{
  "n_head": 3,
  "n_kv_head": 3,
  "head_dim": 64,
  "activation": "tanh_gelu",
  "positions": "rope",
  "bias": "none",
  "parallel_block": true,
  "init_std_down": 0.0,
  "beta2": 0.95,
  "weight_decay": 0.068,
  "decay_fraction": 0.605,
  "final_lr_fraction": 0.0
}
Each number is 500 + 50 x the weight over its row's rms, rounded and kept within 0 to 999. Layers, rows and columns count from 0. Numbers have three digits each. The size before them is the row's rms in percent of the matrix's.

# o: layer 3 attention output (transposed), 192x192, rms 0.0719, rows 59-63, columns 0-63
# v: layer 3 attention value, 192x192, rms 0.0698, rows 60-63, columns 0-63
# q: layer 3 attention query, 192x192, rms 0.0853, rows 64-79, columns 0-63
# k: layer 3 attention key, 192x192, rms 0.0863, rows 64-78, columns 0-63
o59 072:444535476484518424509595595520487506512531458444534649586427444436510462453463519525405551458577531519444543492325530515547445440538569444459492529576537566538510629482486565591574534545518531
v60 101:477538423523514538548424552547472395488422465549510475492573560529479528615573536470526599525472493432457618529513580555381499418450448509489413493519523490499460538476448527545462447428653449
o60 101:498458395530427496563422546465479563500526608662501466469423476471493544448504532477442460488451456493516535455447477415605547554518530533502584500483454518448506548577551484542470461541438569
v61 094:442483548574553433444490572511441487561512523531486517494510402429546580466429598575522506518445505477556580460553581594471512463426435538445509453488483505567493451574538472521526463569521525
o61 094:554515476464492542497550498506526394460485529539427481467421473450403595536421467510571507523436448461489546560521469507563444479576456414497433472506512503418504525560495437457441564483546559
v62 100:477435514510470519514446457384525489601571582536531559531508591481462459492582388466486524491494537531507629495515432475422469454476504467495450635506518464477493509466582504523463477409615476
o62 094:466559430529466545525556551477495475540530499545472611461500532404461634468520491437480492479526459476519487457532463445498454518513531444552586438525432533596441531483517499604526477495529505
v63 092:433557525476535516414474510570575520478449439420406453506542463548543532520457480549543476432527550558462469532541476476503496461471515481482428509510598489431592577580509551512499520454526547
o63 097:457441556511395497454518516492467540464540464395556583554489468515526491519521479600478503495511418592599535447457435521509473522408456484447560522573539446578521523552512533556576593451497435
q64 113:546563531518450412443469470438443532501502534481568495461456424520565517524484528517553444533477423499605512417533556517509597538507560489477582407459425486560469439484484510404613470441503518
k64 114:566509521474502544524456433472478499477429503540435551465503613497509470507464554506489523483453448538514464571571453477535393492646509454615373538482398424486429499517508468536535467557483477
q65 088:508474489515541443519482545500477471562478514525472519500404461528553630512523489529530396525468480561593589462558489484418537511527451531585464535539550550466528498524416610535423504539537417
k65 092:507558473499449471533512475479413597554490572508475437454556433514508422516409503517557529497486461516462435531466539613475575597541456491477477427439505465528487451466418521456540373444443492
q66 087:527535537536498406519444481427458512487494485513499547458420483431559627498487489615503447610540439560570542407532540516414570514531470469558481505588469490519534462566527507512497491478522533
k66 081:554520524537445496465468513506420542468484532530520546496620518481578437495558545473621525502467431465527461498519452533495488604481501492550452537454490456516451442541437497542537490561476477
q67 115:484458494453549633525540508518526452479500485470454500506540602480422461430517477427520532472540584522412529604430476406479454449489482475497492507558513523399562514483506535532379570590475489
k67 124:441456496537519457499543521513553429532561469452482500568442434419495579557573485533394447569551524482451518445465558461487516494463515499440531502518598573548553554539515446530488512466552534
q68 117:495419527481540597530516549547502447458488459476476468530528596429430509419578471505454488475545562475384509579433473475462428474512465432494457507518522538391557507518495562538401548545496505
k68 121:407504459520494466534539513448548434539531430427492468563381489487484620528453516587420466506562595521469591460456522498483528490468476540389529518557628594525550542533533468492490558475571524
q69 080:514476462508479492424551487527617496523622465520517484553558559525457400504426454459524538365491552423377424541492507480564397489451568470512570470423524507461537494459487511523533584503423512
k69 065:413409549515540494572513535508485461528473481500416440522423486435520637448547401517414543544497547482454523500536532519365516509536459508499470457504577531539546505535500500569391550412550445
q70 119:487408485494525573582548523562526455471544435459457544550509634437444506486573441466451528424530567494447497582450510424481434494510456455510451585504535553385534503458524518518428541558478503
k70 098:372511482486532446507581505468581427535527420437498419587387452477507587509477478580449426498560542506437534508420582499478502483470472496398548476560586539552537564480568465537442556502547523
q71 074:528480495558423480516516510432528497536480543505550572541527338539486458528429466515593655375565534476494438453482477445579493464520412520463456505562346487521449544482420487507495447411491484
k71 096:579513647557534548554478482522549454493458479469526461457474529437529481503541504588463529461464431416557493462566495551478448505581470462542472542520535484457431448483539476643462546538522491
q72 106:474399460398542582540577493571553421477509429516460492552582634478421487498526513453460484437551544503414533549414458442431435450479498484463477530539521502420532530443465508527413565564458490
k72 084:368453476530519440461502501488558465574557462534457409563395438495554555511499469544426466502561553509429551473414522569422491450477543459460496484541521528539593578450540480615487540495494454
q73 084:471475429478451476567526459517534477535504546616558516519534419467491393557397467381598574513467512493504491508576495480576474495447469532464504447495472493523425573510435540475503437417513501
k73 112:552453585447458603434451539529461555535425530409517574465539446509479457492513517512481484470477462536549504488515495531456450459553433466566455505499387440382418428404509528526483404518456535
q74 078:493408438495528490516548424580513460481684514565506467541503600405450506531611435507403506526508519488494542548530464530453530397494508460493467538497592527490551514441504419493441512452555543
k74 101:400527442498606438476590480474501489527530435478456523572495496504603578473461452617450395509547490522407521512423575562493459488480480450511458478613496523486518539431570486620485467535499446
q75 105:503425519472488549584585525499511472514556561545427451488523533445447455444590494404524597484472536482435427558496511469462490482473477541432508496458550557443491475504490551448450537449430439
k75 076:459442449524484507494546479458547508564556504460488471520514437559564522471500556524448524442511473505393518520497541447592443539505551539446588467491469418377521528531516534463536540546396584
q76 073:528483500460510498450492470535529480515578488423507532559464569508552505420577557588476513434497454492551390557450445491446572560565551479454447485574495475509497553549496459439520520533485529
k76 112:382471443507542450490477512473520440493504447540466466542447507445524582455463519543421477439603506472434502508442496506458475473501576506529543514530500525518596606493640439619484529555503422
q77 107:479456500515556537585604497591519395544486455536515457524529555470404527518512470489496532461542553412434565566451493462426416427496504512461504482470500539454578561442485528524394514473477529
k77 068:399492495464566504462540503438549532530536442516431467598464485511572495463473514541490474516578519569487520482372546555454456553466464462469440456569509508503494517371571508558537499609461498
q78 070:556476455496491511602493466537543464463603514417473509572432422513459462521513423492591456510429463536552479511470544490422511452558532460556457543574473440474488431429568519452496464513549519
k78 151:362513447564554488548552495475592455502567432503508491556419525496514586501527526526407468513594607481462490498409486499454418500467490468454515536574538552502532590463554528573489488520497468
q79 119:450442482486545584561545458571536410539523482499445431508527549432393565485556459449492459455547537447449514560490458486428484452491493481443499482511453513415604554468477554490399566527462484